config.yaml
n_layer: 8
activation: "swiglu"
rope_fraction: 1.0
tie_embeddings: false
init: "trunc"
init_std_qkv: 0.0338
init_std_o: 0.00945
init_std_up: 0.0338
lr: 0.00873
weight_decay: 0.025
decay_fraction: 0.554
train_tokens: 98550000
Each number is 500 + 40 x the weight over its row's rms, rounded and kept within 0 to 999. Layers, rows and columns count from 0. Numbers have three digits each. The size before them is the row's rms in percent of the matrix's.

# layer 5 attention query, 128x160, rms 0.102, rows 77-127, columns 80-159
085:428536551423576508461446475488459451528556490517503490448491492523560536539588384504523502545509515482488487470448454461482524503520496515482477427535522532498470503502550505503510482514523452479536505508438495552516505489542409430452553508
088:442493508502496497476534514479523526504480469509554488499489499516574512496548510558540532523453498485529510465487497526494459502509480453469537534473532394515518470522492500487481480468549517485445574505519518519520469489494489519552471451
084:463475542486528558504451517517522501554551460454520502493549497465557577470456497512502462470459507483375544514470441501488475489502518545509388520481491482573533521455500521465574600513513513504562505491548590455505520451498461410557482536
086:551566557514427489511536521545476443518391508398519533512437403443486427491511492459497503506449464559462524554550516485546492405486453532543474537539515597484458458571487467540514506516521462462476529574509459489422537583502556529484503480
090:461526465479588481563458524525500460522527511447563523526458504441551480482515467582560457510441567452464578491449487451474552498507449506486490456497500475432525448399521492539567518536533464493516491530487501453503533447438549516532488594
095:541507526519510455485494554493495473520526444514440434518551542507498522495497527560483521491554429553512520564426569490476549551507439466470435527500500513427451589438491514549530553498524530441518535474449528492484535411497533514553499476
089:478506472525436433524481475538500500472481575488477453416496440479478484461460477453493434499528561516497493528493477542560556465518490431555425450493448464486602522539467560514517454560428475543419522432488468483438488558547507494574503520
099:531513503458487554465536501535556529469483487534436448441449452444486511410511560494500469444551485504561590546561503511519491450554539493526452502539422526464496454500497549463432492459480496597474515561443466480510476490528462540491494505
084:538557456527557477527550459504465460486488495501539541550487543504481547470465522540488490532458488504501528448512495540471489512492503443489515523457490484517497446440464504426493434547478506434539499591468449501569489379477491518568464437
092:448518416432522506513468548488557500512516495484480492466514470600541496522475533547496539488453499538486581500461577469582525547531504553552483461437546468514593537524466460506491501527554543530499518455514544476511407484556534471489502579
085:535523531463561549504457451441567521460505461525372516506439578529505564526553484484491505491512525514513495478504539519489504487537488520462517480566484502538444471537523546535472466496468424491468533419565507466462476449583427454455475513
100:474426482576479479455575493512480454449433517493371469474533512439558479503484523524489476520556422523498383582435470497460566470414503521504514504479462450512515465450553550489507491466444516508452538491510518485448512489459416529478503490
096:553485399494506498514497492561469506440421533511497540487493498449488500518581439599522447497536510500478562480438536544516503465474454495477456555508478480479521530494527548479488517556547492524523514490446504522458522476537510444453460446
083:439493471509524529483516535490418513534572469476541484515486525584498436509516483510471429515460478477478488431514438578547527535515386457481436447517484607489536404444509515470428533491480461511505505498475479453444527468485556524515457492
089:501457502537441519469508508495459493506499442556557437539605504508455512380481490538510479525497392499508462467539408478476549505452501479527517546469470551543471500537592454520441419512527504488486463476496589496489446507513458473464480493
098:460541484442520469462526530473534520482467516504531423519565533482543469504572527609530489489457526440495437555510475536536452505577494482508520497497509471552549477487468580523548572518512440464514532502485516559565474435492486457557439503
088:416513462507565485471509516532420441383504473478478544550507467535579466524519506456477505486463483451496545518581552508486486540488523510465428501438577533524524479393531469533517452519493510479472425471509461530479474547421482483470518443
085:521539529536463486539458440529497544442474449501463469520529442532507531537524496488524510427471529477545523456473514476514497514504491426515495449446504502516495491577485460455489486496538548456456472476480566563447474563494409465573482510
086:538462547471550472502513455477515478450523507449501499538507498527476520488549491508438498472518583462529423476444506465505583478519513555472500468517535497522589456473481472474497497499542558459496492475560526523476572484474525447505519464
095:602541489515500513561501542596485576481462528527416480495485401475462499513523567470497482479488502531536504470567501510489516483427588502514417476544471547566507544552493498478505533516565586518514510543478506512474498519510534559566573476
085:470474462546498512525541577490491423486559549491502518550526447475497526490500451472489516531445515484461429486505479422513422471513446502480545452449557530486512556526454527479484540508487472445584581533519550415499473490460467520513564481
091:553485514517512434509473504460491399558484472489533578513478476489430523547454512532505574422548563477513459467541508528497536499476471478473520495381501477483575464567481461508508447464458482462445560489488418433518499456523440541492480477
093:488500583499483558530514542472525492484506454522528549462543443454517488511527461466458507514457477552456433548578505528536557568487498498494514470519487553536458464513539501492601431483439540502547553472535431519544520498547525525507484538
098:619467455495457531550497518545488453437486461417459521483483494483484553466538556553487443589563476514492496555523500483560523456528570520512466450527455457524495488493524554547414538478452565586465517558474484476514479482412460537504464466
091:547547532514515469502492525523475527472479534469480465478593456457472475476473525499522461514603507465445437503557525535494562464523451509497544607456434480571505510508509509539437461430523493555494546458493449513486488545454557560508550500
072:503523496463512490406522532502555507477509426423495516493419507502509487517510473607472496454599542451565505477523463456585519462492551505504526511508500522439515445488465540515571491499478487446414438437508497534505474436569512463551447512
114:446472507575535530570444447434468516576542518485520517505523558549539521512509510485453472497481530496501498500437502521452528570503533561438534466481480478478554431534527528460547469489495444471450444472529552452466533466545513471445451496
090:517534555543490527575473472488458484456577435533471496481538534527489548475532517478486476460469492477500546483453510474484533467581495460474551480474454506512450456496469455525473582551522506423400554468462531576518518542491494467502522493
090:455482576496540515608451523525451474511520526472454552517495423508546526549574430549429560466496533445544504479543431459580540512489544523507588504523517505510461519479455492438495413456521455472449553466456483496479482510525616490505495543
087:523441508410522480450504516429471523494489528522498481432525502472501588523544505417440483511460485491521499498478588480498482555500509506524495500554472518481489491528539473446491512488443513492484438551531547560437533560537440469498505540
085:470488587489513485562528530595521555464503561505513474503418516499466488538497522499464571532483502507459495480516486566540430521536480519439597497515535468493568497484550500496515507472546473480430546494457475534466507540481374433532493498
082:477428468464489525599563469483468511480523529508503485517396517538520513460461518452494466552466532523521539497515469503521521514531512525487525470475534564545577489517504476485457518441465460538517542503504599456415469508518566548420561501
091:488436440466432503471482526522506510470419510498549476499591517501445539507504515456561573569521480496481508554509570554463496442470457430484486473525494495577590492481438494534539562492554453460483511540511442390525455468493452549504491510
083:527473500506453495553494460517506470495456522457478475512501447380390470517486440471438498549488457487508489517535557511512574508505500509480480561472509541536482490525487482501516473446491523501526442570537483527486421533526509512489511488
094:513561489479555499543548483485404505555481460531418519557389470474481525453474562493474532480491460506569587501438473493487430486436515564433448482504531520426540524486485485511450508506524465542512472495530513539495580450551508551511447426
091:546465433512412499487483488466434581527501520498481492473464593496539517496547511506477520452573514551562465484531485489438585569449487516465534482490542443530445585419431414549508510432523474475516531517517477520472538481520507458546510531
092:549534468475553533477549411501390502515511454517513533509494532560536538508477565523479483476520531496471510505474481453566522447549521568480540518500474578520471485567415500502489524450492572525572506459549506439503579518532495552537486540
099:506590548567504541503587454531521506536533490428427480533548475449525458532540459557460445514574494463571520492500510488518521431532533572432467565501462473515519485479447481490476533545532444546472438511502465411512512501482530507508514486
083:514515515505467556518470484542543494517411486511439480541511547512485450505419623536576491502459515441533457534505544485545517505524470549546524475494536534458466522503510526468458457556518507586537549449543404505538551531493550522475475501
089:394456489513492511548540512517525447500407522486492435534526492497524446512553540509467509465448575505467473541514509488570487542469455542464441482509477483524502515469461477547528505520587500544525539559473521499538358462543511516504507533
090:501500456501532521556544557533517453477471399502547532534518440602472515508467571508487487537454441451379533486508514495507510469476516459516504507506446513472462525534508411504538476399542513509503536457435472551479526534518427580510479469
094:492514495560519534486468486439469427400480512516425448579469535452594517536471486472552462518508489502492589483501449518520549520519411517537529493463522462458497472434522461440489560543528483489439462492481549457501529476503606517539505534
083:418488538489515487525461487518515529482374487460424499543480520517477567469509506495467477457558529533528530479511506526443506434479493493526533561455539501522480428463505472539493527551453504527588475550453463468459479514509543453531443508
083:499486563469538530470532434438536489476604555483505499559575498476482426561533500501526559552464486483533491538480431539544490527494512471542473450442490486551523566493456459505502562469479512524468369514565540458426511505456475564429453500
086:509542484535464407448429504464464502498531497534532477563483564515528498484513450493551461488526473533531520519509507445489542490558502485552459491546505492452466444480475489478424488517491437595495461450485473567557438529443518495495516539
100:535453493480562529505526471537470500485456487498571505448487465548482552546484504528500526476555485526484601465492581511451511506485501468516436446456527524456489525452480515423526549474561513491482553542488426446501489555481529489454489447
087:524541467492551487526487472460519469551557457518512486477553545451476548501531459569530496490465471494510586470517539474459543607518511516597601473512514537444509442468463558519478475471517462482452513513477553478487478457476540451472494567
088:473420520482496477473507523511489466463475499502489553548412459503536515488430521510526522477514527476524563512492464474502482561614552514533469523506475544544500545480499459491527567592446546445541478473443520563498542532455443516539511525
094:510517552440488491501464501506478534469524479436472453481479470518547441532455426494598427425435538535417537540487493377482506544531510550465463506515493501496532524411489483466510495490557503539481516489506511546531444494486542480538472455
097:501398497534468480572461437562518507521438518578498558483500482527458500508495538500474536472457470538455507466531520516525490444419529522496494602454499474544457526468517561416506536446530521512488503475513477549467465485410506457484447537
091:567405519487503495513531508517481508541504467569497533467516519480507448503460519496512595517536457506512501515452472511556549534554507517503501503397468503552480486569491544496483477521446472498478597481503486454539518533527437502476445545
# layer 5 attention key, 128x160, rms 0.101, rows 77-127, columns 80-159
091:542445479515440529537525479448462504474471475488495478511525475546507516500470457369483506455523438439477471554490478503457523577450433527502556530468474484495488523575439531446572519517547477497567488545542564482385539547567537473554476441
098:400502493555450531476485509525524547529468572537518471442516535527465480457487488512480529494581459521558425508530493507501514558467487507477488465577512605477520452534488463495470540519468433476491443470483536470413576537540551531481511525
086:468492444532498435461497524461500515518476524529456473509440546522495513449587493533484493483482514509593514482414524507503493450480562535478521495515484501470488497550549517565434476538459515559504501469399543522516482447500544525487440472
096:474482573499445502461598523529507417475490502547481469466425465501485495423510541553468540453512541521494436535455477462515482550532585444502552482466517515506540484471464473514464516523524503518422400509513459537568448463496441469485488482
096:465465443516448483468483467518484513570486477444462515481454488573473539493515521412477464496503463502418538469494468486482513385507557482524475523466552468512510499519470493490536571484527565504518510541508537496477497541500599499491493481
086:480502491547456481537472533574421547452448464488575539454533492532583443498470501463509496503531502508458514583495468519483491474515516510458488554518506500495512532407602477515527498483452478425513483449508534476494383558494481427529504503
091:464470540493499543467559472511510505438531483507520497529486439505464518426466585594482470506483395452522524441455578483552496521510475534488561483459529502477480502512503418601422481522537475441501472573538500449476423503452544531429459507
098:558493533485446493510531472499489556466505513491519434560535528463492488505507542542533509569476499551483455540457528490523509512536501505499467416438496497451499538539472488570468410561561525474573477391582499469547505434461499503496569494
088:418483437543457544580534502455427498496545561449510543528566433445529536501503518469507487474503532467496490561511470470456441450498454463499445487472588523461484527565477447443489518517488454512459481526445484496531593477537547541484519597
101:510519512461476521507501480568481497626634437532501527522510569456477472465518441487507464487476475466440492560442472426509490498458442495395506489464515489487468495478482534539547506474501447457539499493455464535426488533513469505474487473
085:511452527463556538512464512534413528597571447529516537546583463507464491494538492481543456531471540588498457525471501542513493524418529538529417474473485558513490530562502492397499494481522447505452538523520518540499536485490522535467509470
091:541558474525505509506539539498490578449478512554526542424511481545562526431472493496514530511554468489484496478506440547506523510510504458505483544480455573469489510534500545467426532548447481465465433453499522525483531484466591538539517555
086:463499499522507505456471426483491516512543515518538458480485532560444545466462540503507512526470445545500466495586427519451462521509481505511542539521509497502521506536537499514505494506473516436498518546540475460480460521579525528528437551
091:486542562500514466513510416425488457507485475513559498428491534511410527506512447451508518475532498500475518430521511502467507399500515433534463507501511479536439551506460537532518534592564513483482586466486579538442513519503462532449415529
090:538470490502508515509513478471464566454542554614488475542429495469528450503539531491485541495578537545458485565521474506516464445484480532506495464414460453398481592523533493500555554505420543531506476501517481484478458453508490440498539548
089:427505492473478521541492523515470448460495546463512601496489484549462510460426448512477511462492587546533466524479515498401503534506511551446559507512531515500544512466428452580456515534488537499458576506473545461475516476507497505543495532
090:522462529437452604509482481534505480491458432493545470524453489509494516459489475441450468445559556478477524445414448512522568524556567513426553527567524505554510468540483405506491590486466533560505518499515487512579540418512506532539443509
099:417502425585573524531505499528496530556528520535476469492478576518529455534532478538531453447516536484456486451508515488505479476523415508504565527480471481441471465493501472474523516554497379539483471473508455452447552461526534517402512440
081:479561495505479565509565536451460519557487505524574461491459523468458548483477543503514530390495550465473586513499489474530506528555561474508576488557597535435515397514487471517565519507463523481476449509554485543479490511481567461597504534
094:499470525494523483493493514458504436478449437485508542461474489437536485468536476583407514474534518522458573495455478534511457576491475499480477525469503436406499464502494528437529519562430410520553506478517447519556435484455428515426534538
109:480564461470580529496427465484492539492496493505521496491511486555551514526523545528529507517463496414457531526511469471446480524466506446423409550481499474509463453561520519426474492479544420506433490517470479466470530556488538399420493456
093:443504507539527531479549444536468538513512557498532475501528528443449425488458587510476485602452536522557570424479495555506489530491593481473582495571418459490481552499514470560516479465452536535440525512456479585478477560465521513498566582
091:530475483495556488488494474512483469535535487485519557469452476512547557458443447433522519475559534498465482408449481522487540505473462426469457525479496510489525488461485487432457506522597570509473532466427521492445417441515531518590540445
082:530501549489454502549530532576501543498465606509468528480493490511466467396511515504558512570502608467475513518511560551521503535515475433528496525534532497516542542473525523523481450436493491424576509448514481519511501505471492553523427499
098:479507399556573502532482467442536456512566508526499531476527537520422528480479474526528526475470450529484534521480465504438456525485462524471562487543554487589444490526529526412488539537498460471498430480476487447427471589543424448488458481
121:479519489532506500557446490519480543523549440498548517560527510565462554460508443457477486434441535502426536458462528588480444500515437470458507524469498494517470473507467537424506538540488467481505520460449527530447535513556489507474510475
086:515448507495493500536536471491504461565478548511500514459525412501436508468461507500531555573525468515498429460567511552579523482530530437598532521537494491559494519410481483524498500507473503505487544513511510519558484477421521527496479452
090:452493488454421524502552517504546501524524550497449483566434475469484526540556488489544465501505441624504471546486481436489453513445504498483516513524474541506554595513506521499458490496430516523554432510567457489463503448470502413541471480
100:539433459529447421500558445522540450488473492473560490488521505465439510476437510463506519541550572548510493464530582583498550469504556460497523510453504488533557481503525472505529496501537560453439463497502395514469506429527423513528475488
100:490498505460452461453599450520574523475507543522540469437453474507532485517469483562536517472539487557520435465483504439505488486510527482511499453494544456450541549420457533546474502440524498465466504503487438474575459460420462531530477512
094:459454537455487489440469457475569488531490510519389539499513572584537552530527484460552467533452503469602502458530510523446450503472484438499551521557417606444434423452484452449516439555471553578490471567493542478513551537545560505444517467
086:477496545518455449448527496497478584537471539574497526488555454470528515577550461513531526496525449475438449583520494476528512525428581518492457479498433528518483398492461516524501510481502522523505489497501576487530554520508438527486476494
095:461466582516488501516490504416511482545483574476536513497560530465497467466540521579525443511453447539452510534491392560450469503462490569567509492456468478519507517418515452532554516387535490547538474533402558517496525495505545509537460478
086:447555455496553490408549503489553445512564525520551494483490463505553583477537511529505554482462522536399488471438489515532503502493488504522497464506530473475479591519471520464468548521413523485471515474448488436544536513558557460504531452
101:448493541507480497493475490467477530491544466459464496480539483513474512488578511449458508498530514461527537508455533534431504481540458503613462550550463502532450589524501490477511482469524541440462512508502527445520506466472484483490511549
095:433472552505575492509453500490538532491468515524475561456553489507435502515437511548449479463515497478396467497471505471533485417537499513491517504526484498470559380449540474400548469495484557468457566498449575500488492496489511549537490476
092:534559523622444436549400508489521517444460497478433530546529487387535529538486464493395459508539553539504448504469525466483491448496491484523453560500537450489532454484533524531503489413462517413526481465466459521504515512444529454533462483
086:489529464395496539536519549529495512539488535553531497470467477536480511485496481529483545546488494516519495633424477528482474407494481497560532504513552499583522447452518529400515518519466543442578551483450465515488524567508561434447531464
087:469484474536536466530454439483514539547491443467480527536522499497481537459496456422419499440479472462477510532437470427537470517497474530554474501519530498529586474457514499558505467423521504491479450481522543461438553486515511407387440525
084:536533477431498495485456445580572513535496503525460527512503507502520465561528445455465561491507511553465529528545506489494566511511504470475588534513509508539529470478500484542484504414505489545518496490578570486477573517438496510530443494
093:487483511614430495509478417480511605492480553498454482453479606537507483513528580523437484466542529533548485481489455436427485528471462440522520512566512502527510514449517524560441567559425523487475415553518527559507470488546489467508441475
097:509470440479497513439499447513402538513508486520499543511531408532513456515502427506490488480457431492504477509499514437492544378549487481503524566535485574488476546500485493537489520477458475506529427470519563485409514410561493465463526477
083:579509462455541467490470535514495573562526465541529527497452480512491487513408476506553441534463472503481425501471574478430448517460421457465503483511508511462490429481452507515489511438486568411507536395478494523593487504528459552508523479
081:467482522467526557472534542526516429528451482458512464451405559488527521468563564527530469485468469475530522399527565519470484467499531501480518462578513503513553467519503476451517524534471488542519483538448570562484493511507519512491540432
088:482426498468493493519480547488488451494462428493478570462534458535476497542556449447481527450613460520498460528591491485529572512534501591468516487469466459538540507500466564521539512497529514476510439481488468554498584517556533430456503539
103:441506454534479490468443497533555503511480493515458496488460462481502472413490546454426493497422506429416491481463462481459488499504443517500502537587486457475474442513552409561505501520495484455587482575487532579503524526532469507496474472
089:522412525546474471452542468568446495530469524513488503512525443516515536520562594434481582431497476554508540501445503519523479456538527477526458499529513542503488527449466527507536538475518511487520478538508473521467506479546470466507550541
100:506519503519485459505433558568470537441508459490513514459459521476561520496538496449449435521374504525479421464549550419506451458504504501483544464475464486496467475544535508448470516495493474551472489478536447478528451424443528489501466463
090:550531453532542402534542533483609458460472537496517492536575517485462445562576490521483461522497485487521493554541512543502536518456489474506580543563520516569493559497532613594470520525551469482554523548593522434533568543502479516515475504
088:512486474515515482514401480433502434495488454455424508538495479477458504491589527597521502513473558427483503441543488607503469520515441478505511505495590459483472518464548459556504508464474512514517463431468527472563524509607497517484517526
088:513529535511541490487500465469447497499458508526483429563518483574520559391492521578469429492534581484486459504501481569501460538521507499529557461550563493432433480446511505477539500506513591579531471472536517501430514557493579522472537456
# layer 5 attention value, 128x160, rms 0.144, rows 64-99, columns 80-159
094:535582486480485505409495498600481458553494475509496511515466498521563503523447502439516531518481435463575520505532536556480532516496468502571490487476520497545473548510486520537491508476535508516554508541506443515521468527544474499569441521
091:449480431540510484508490543445518470499573559489545506520432536528530530510481427499528490458483458543552515545503494506430530503463501525546426465524526462447464539523464489524533529536489567488583451469551586574508460521480487473457519479
101:460466456507463579454494543504485482503479550493514478458506472516474431502511501564530532562462484505484497474458456489533446493472481462499587401484495541491538436504515560493469464496520542404530530467467575482444526465483503495604559535
086:471420479457478531514466585500445547546491511515477470498510468488465490530490539464454544529459422452546493468505489391458506510536557552446536528482525564489488484484601518447521536484461511443517478473511517460485551570492485517501468534
099:456464501547483550507521443526512454479508519514467464455586472523522462534518489445539495556434525482509506510520517541533555506473413466476548421500526525576534484469450498516484507513545553494458492465501534530498424465450430543548469515
092:517523467468494539482500457479517483496528548464479480537532462469487472626458543590468461483535527520507541486492517503479500528499447534487465481473579521492507509424496503605506433585586478537523547549451431558472492567550540453571465445
097:549494545459583486490504514540480457460493415519540578487435506461537582522500438489471468449574544500514476497504530478491530504439535446515552504475493508513449647613534430466518512506503479482461479496498482467532557487558434495547422546
092:489517497569511510505478518490534453534520487531453510479509547489471556515541489438489484475569477529535483499498437536454475493461482471525524446489497611506495508443423584486442466562450569470512507521585493543514533527539476490513515507
096:497464575482497456450463489484400512539489519588436476554513440619402542552496530496492491486532509502518528496478532461507578495544491496424459486516569525477517493506520508443415503527510495489501455504495515497485497461534461612470480499
089:450486498535539451475506436483517513525515527523479567522507443549535422544510470562543522460491565534578517493529553564517554427560563433409498540565495461558512449565456486504477453501479493494557462484494475576476557501549447470534514583
088:529493458482446493478498505484524474533535497598483486512500484526461530584539506503529565406503534501524515533518609467578485574558512494467458538519512485588489530521521478511466495594458492532460526519511499482547463492559507440505492489
082:482472487456449451490483554491501503487470517464456460562512509506420432394482548532582493507440574564524505472449500450457501504538507478495473544572449475518486545467506496450491495563488464508539498472520506507534498595443506472458513495
097:485447477554496554488488529444477444586477551535484537614578447532510433507489505484535512592523510481503468552495488551476560447567505532477568486513505558508496453532496476533475483586450512488528480516507563523493432471490511495483537448
091:446495578450460531504506485497464538505475515490529468507474482526501507428474445511511596525483510509451473554499502445517442573627496510530487507541440435525491512482455428493515498540466521484450466502522435528483516569496514464483528453
091:520488525525478443528457514574509496500445541491496510484486505466477477539492548444446508413540503526489493464457533440463551544494535495504503524552447487538498434545555434525540557494593504500474468567496470472451524507448418482457430527
086:473475442503530481494451526534471467499440546538486568533519482516511404503522425485518439508449482507467502613501485504483505550516477437518504459530519582442550507430551524495573473523566508498512477487548482519558476459496494538503448554
084:475504487477498497483472539514549501518493509587458518493522617533481425527489522436523494534543469466492504547466504501586505506552519431424567527442533511417495514482556593465540513453492506482538467382498529533518528517456481517498531438
098:512531574538530548502548518549504527529522563461497523505450546543583411519434466454509485441495452528537479467452434428544502443470503457538433506478469552525507516517546534480582469475481558508511513516434463535549545457496493474451521513
083:466500535556540476503521469414499565483499482561478469517531548547495446500490565497511457471493524501486521539543459498465579486513561553476446443443476499447534482521463492531529476585586491516588463580531520472506595479475490495472532534
091:424572412578466520496485419546527467459553522535522529492511500523572517487532503508492525544547535535509504543573483509442549507434496458526478439493508490526513590470482534460507520537559517501528515558572506559425521543562545492502464440
100:546521513494481540507519517577526425495422515539463554450477525581504458456517519495517506504466463485541489514445555490533499566534528509547552533516504522483445524487550592488446545475522544461500435462555574465499526513493549516515505534
095:498436523490477480480478499500490524592493476493541395516514533492509467540487427516500541560472545501495498546533456533440511435465454466468481472505554460473497472556512375522555472510553467454525487420468534518477486437557497561541489493
095:528517562519492468515488544524504492502537548523420544484571466475504517469517518519593470483466493562484539563495433509496395557533503389490509473497503465483529557541477507540520514489569521484474516497499446570553455547510488506462517569
091:541554479457491500497536532506500461490491564437550537497545531492555540464545531528480435510525479450448503524511499497508535528420553516562610481520527506512498529519513573571499549551456571548526528459465510513482506447454532501653539509
084:453497517519470530524474505474486436513468475523499456466572495456521511539512503427497465520533488444512456526558529529463491490464428533424555484513516515465473595514540474551505411520533499493463470536509493506517498455523415516510486484
096:521572521522516568460503544492540456521544484557397502486461516536531606482515498442471496485540488497471559485575566550509546446555502487478519517501591562583457508532487474491487524424582596566541507539549456523489508593554472491484476457
087:545530546463604507508495456524564539509518483455567418478543643422553523428446522536523467421506520569513489502478535521463503543472542469502498519547457501513454559496445524485525497489494513535500441502539448562565486542548570488510533508
090:575480514516447494522511500490421521524459462404557471452504480453469414386505461469518569485581564512457473530576529455507453527476517540540507548526445527478473541567557540530492545487539448535502483546501504535490494519466551507504488489
089:496494531566523536487549465520470545473509546515507498502513480595531471493493481528525487520560576462463462569489507508530493470528475456488579522458516490471517459529479511399467422528430467518557510425545508522398530445499526529458480459
090:559424552438505504514415420522478512545474441497435464523477480509476471534509464515460470550454498477531499589476509578467493495517487517533405463421561560418545510508468525505496529538489462473448491486443512496487469468509486504510428541
089:465497436464516477436462508410562514458501595598483465451564499557454472442549502510543478489486435515471489496527519505521529454568546471501528484545455482484459515582463581484529529443510517452559529522540566554568478543492518485553472477
103:482460496476536479453520511482479503497487489461551583458466519491479490521434523524479567532467553412470531459475513487564429439590441552488506505474508493469539480496480514441474464416491449502560540457506461511481506433529557513495484399
090:477488502479520470483463478495458497536472473455474503510446490512503429513466529509558522551481567517496541493448458525502507461585453523525493454517575516520530560501508563523483523435507440573564513424495492459505436474465512592463538454
099:450493491442506541477457477475420483538524521566504452484515488493454467488577507487493513518524466419442509509524452504597552531539491519438481418503453458465508476513491489456482479564462478438495499466543538539481432513493444522445519458
090:558517554443467509536471515459410435486535500528521513450488446471486600518561511513479440537492517431519479505556487419453536463436534550486412399439478554461522549463508498514521469562482524474488496479498524474522446522477533540465436541
090:485545524466533529412479458519548501583555485483516503545477473482563440544502515482581469538572573533490506528534485535525469404524484485450554517509473506509446473525422495528425473490559506585495478434536454505454542499471534503513561484
# layer 5 attention output (transposed), 128x160, rms 0.134, rows 64-98, columns 80-159
096:611561464474534510454512492496444503503550454521497502507445567471482532491482537511485508538543467535557508449501522540510481477424393498573495469500441440555465489534468516475506527444537519479461513509520447463442428516534436498502505466
095:464583438512543452520504521503513599512511531417478501556468499476524503546543458518532465539551498545454518517552546523460535475503487555563442460498515482494452513555378484405481510529476494541458529495501520526500471524482519542468498465
110:509512404517520567486510515478520512477454508477564568407482516476547483505453510539462533432554484523470567531500504413481476507468498488515466463545503556425547443527551553525518501574535525433529513509491450468500502522481562502480593517
090:441514493537530499444480557475504479547464539524474545492524567473547467586514512581470485506477482510499472439533449450521452608506540563450544458541523550391549479548579537528476463495505481546465516490439441536520519509558548464479502514
108:507509497536540518545522434514541508491501522522493452487428450535500447544490486471493552535425465539470527517541446459489513438460417465450526470561508501551524429482452494455581483553571531510514455524486503435512559513498456559475537553
097:557541485553475528536520447545499466512518517529529364522507488502446564573437519488469549503582517465570524494543475470511498483449487509514508512509504501559439488461502415484443492551523489457497588529489454480384534513529547437477481468
101:501500517528560484516521502435468501537478434467558476419478547436442498430483490492452473500495523505476461514556570515436572546431539494430500506545478512606429510577537475537482420553446442498486573481517473443483529493511434537480531525
091:464541455528444530499485474497517588471436451434485542502521515453511483505477489467541559502530568601460591459481438469537483496492520532505462419537446539493565502468433482491536484482556545522510480519488434464502534594554483459493516451
099:528469602494470560539522534490494472577531533483467479507485433451481479516523528490506507494501481514509478540520455548515550534533551527467463426550491542505552482454577479509518506536512490597448545490509513505457542516573410530445523405
091:552531525442508526527530440500478549525471490499475546545501532462474538495488505462504558536534531451553462545613503487446565406548495484458505481473487509579554457519443541494501502451485463568510483506483438451445510507517521541545478477
094:497476531448469496526459496537439511557582589588473432499502500421463514556507542529508500514459518477496513466523516572508477559426528518408439515507480527574477423444492562491481442484483481535519494516485462557532508525496584434497510527
090:529423575453470492502529587528552462553514527490475464573512451486540465437521590506496530440392490501522462540508541540482411491560499498531496504505463495596446504571504476453462514544530450509540478523548546531503531497486513462501495539
102:545519462465498586550516484442498489525510470469483556529490459549498466489473552517493532503485506475481515487541478573536527420519570454563528474510502530420498414515471498462508537552417495549500449492474493475467469479588430487537491512
103:511478571391497503458513460493540555442486512511501417405536459523500527442544481525476569532442514488539494443497564526536446571575568511569542505513491454423556488561435444513525516502522494482480480532545490521526465521458493501557456471
089:538486527501508452480505533584524549514563497518456490507532468501474536503502495487562481460533445519529463495487506501449522513551539479484549535497562495520555455554565482572445510422600455548427456598539477458512500501483483476497464464
093:527548464573528563532513497506427509479488509494502568469526454526569463480438426479551463469532478515552475505489520519552542532509522428492459476432534548453520425503511457559464498511500507480513502503563502534521495469542492567484504508
093:477479534521518585432389432399509501505476517468494574455488557517471517481471450483537477531544427476548534528498463576519504463477494470420476542502421514479460484482527500548505492456439443493546548487494564560460539503505472447506500456
112:539501443533566515542446554544508442396436461554463515512505457535480449549523471473550458447578542490477463472495470480458569476571535548468506512453494500568516490553506570620520525498483497521516533479421459563537437502543477518492506496
087:513458516556535533575524425450493539533456518433510557513487504542476499493443560428461507476567496438449462479495443497485577590518555521501516460447499508412508527420488500552497536493483501500492429532522498491453505465474498496548481556
099:500568462499523493550551394468544567512506492525524525482525486562516559530502422481542464521541549443553510540493530556488553506454460498506486473518517515560515542495502429461536572504520513569501481577539485424463546492470456456499481483
105:531495521471499543485477511471543555532463563580472596447490561481503466412539484469520577504476386553474499546482470546537471545476490492597500523492495538464507498509510503541445461436518551447559531593489530502553516502521468395435460490
098:553548522563543484518491481490526531534484533501509469523475566477561508530520564407488484569443491483524454522517543528416591459516537425513548525488472555366463486492523473458568462562550446493496492472473476512436455505503498527482576539
102:506529587586423586489500500490518454506513474434472510466567393506546508439483500450551494512467499531470516480526482508505530527476471520421513579517527486535508477595519498503552468467539507523506463500532548440489453511504524515525499464
091:506527457484525489435504542499485495476475457435526504548533525534574466445488505550514456543562474527420467467482491529512494450451566479552516491581512478712472500451552482544465549461423568422534501488529499487500480490498474517521499496
087:496456505463519509545469421506527455544454437441539533534520476511519492548532484449451513510544512470495490489543536450486469525425500528479539529555515509467529491517467499589623449523490523545463461507528494456522490531577477500522541524
094:446510479456494534535518498466590501500453431552460481498521509512450509513488548486473454529506414488535481456584502536532544481519455480462461459551546575561506474536463490471474489477497524511475494559517531493469536537525366495443472453
088:487559515494474521566418509464518557491493457560546391480511545554567559437474448457469505433432558516536528469512529493487477494498484499552484489514447498593483589496544527460596495480494465521496473479499522497546469479498548480456462571
096:487455446464485586511556601531512510419456508514532526483508507529497532479547499595496473513486493479480470458541549512491448513435535503539528543471513474528477547521523484471448500498570475476473430547528509539507461486530573512461471569
092:511541577494474565541497436442489607458499490520533488479478497462503477427528447499526457512488462473496513542501473489505511425505520516541465454473439523536546409485493579460506537518499500524489550456498465577462509416510485541535444526
095:510478569527489528549475439447442458553526474460531496503451464504514455546486462502504528548478447533591558600508456532485579497478563553493495493504539519509533501501505498444514477543430523411474518506531495474494534541513502546514470472
096:454456454509434529481534436433480546506502517534541506484548544561521495531508499491481463504481419564471405551589428479520492516513515503506461514489498507566542436561466460465531501478513521510471435566501548506480545460435525461513501478
104:535464555501551497513542459510406511527511439567555606477476460516530487473504502501541517517462491467491500526503467470548484473522531462505459501464473518349464508463517533481505442396501491442563615457474505561447508459493581557493509481
093:547464508607555488548481482535518501499514453541525608510440470535528438481499541503550564502487500500518530600485469523581506432548519469513575523470510577533523509560511514479462544516491470439566520462497543547463485469460495581478563503
106:463482537499448519434560433471465521534569510484463474502524464473489425499555524495436497485448577443464579475506478541622437492570500481450465445500513460446562431553439560458505518544490460472491456498445468472419479529516489492541506490
093:392436499470487443482504527510479487545487527479472477572484493447536478493483497530455535532529570535467503573488413455412543524455538533473376440505529512492485511476534445526482466593445476519430473531510510435497503571506549530479464493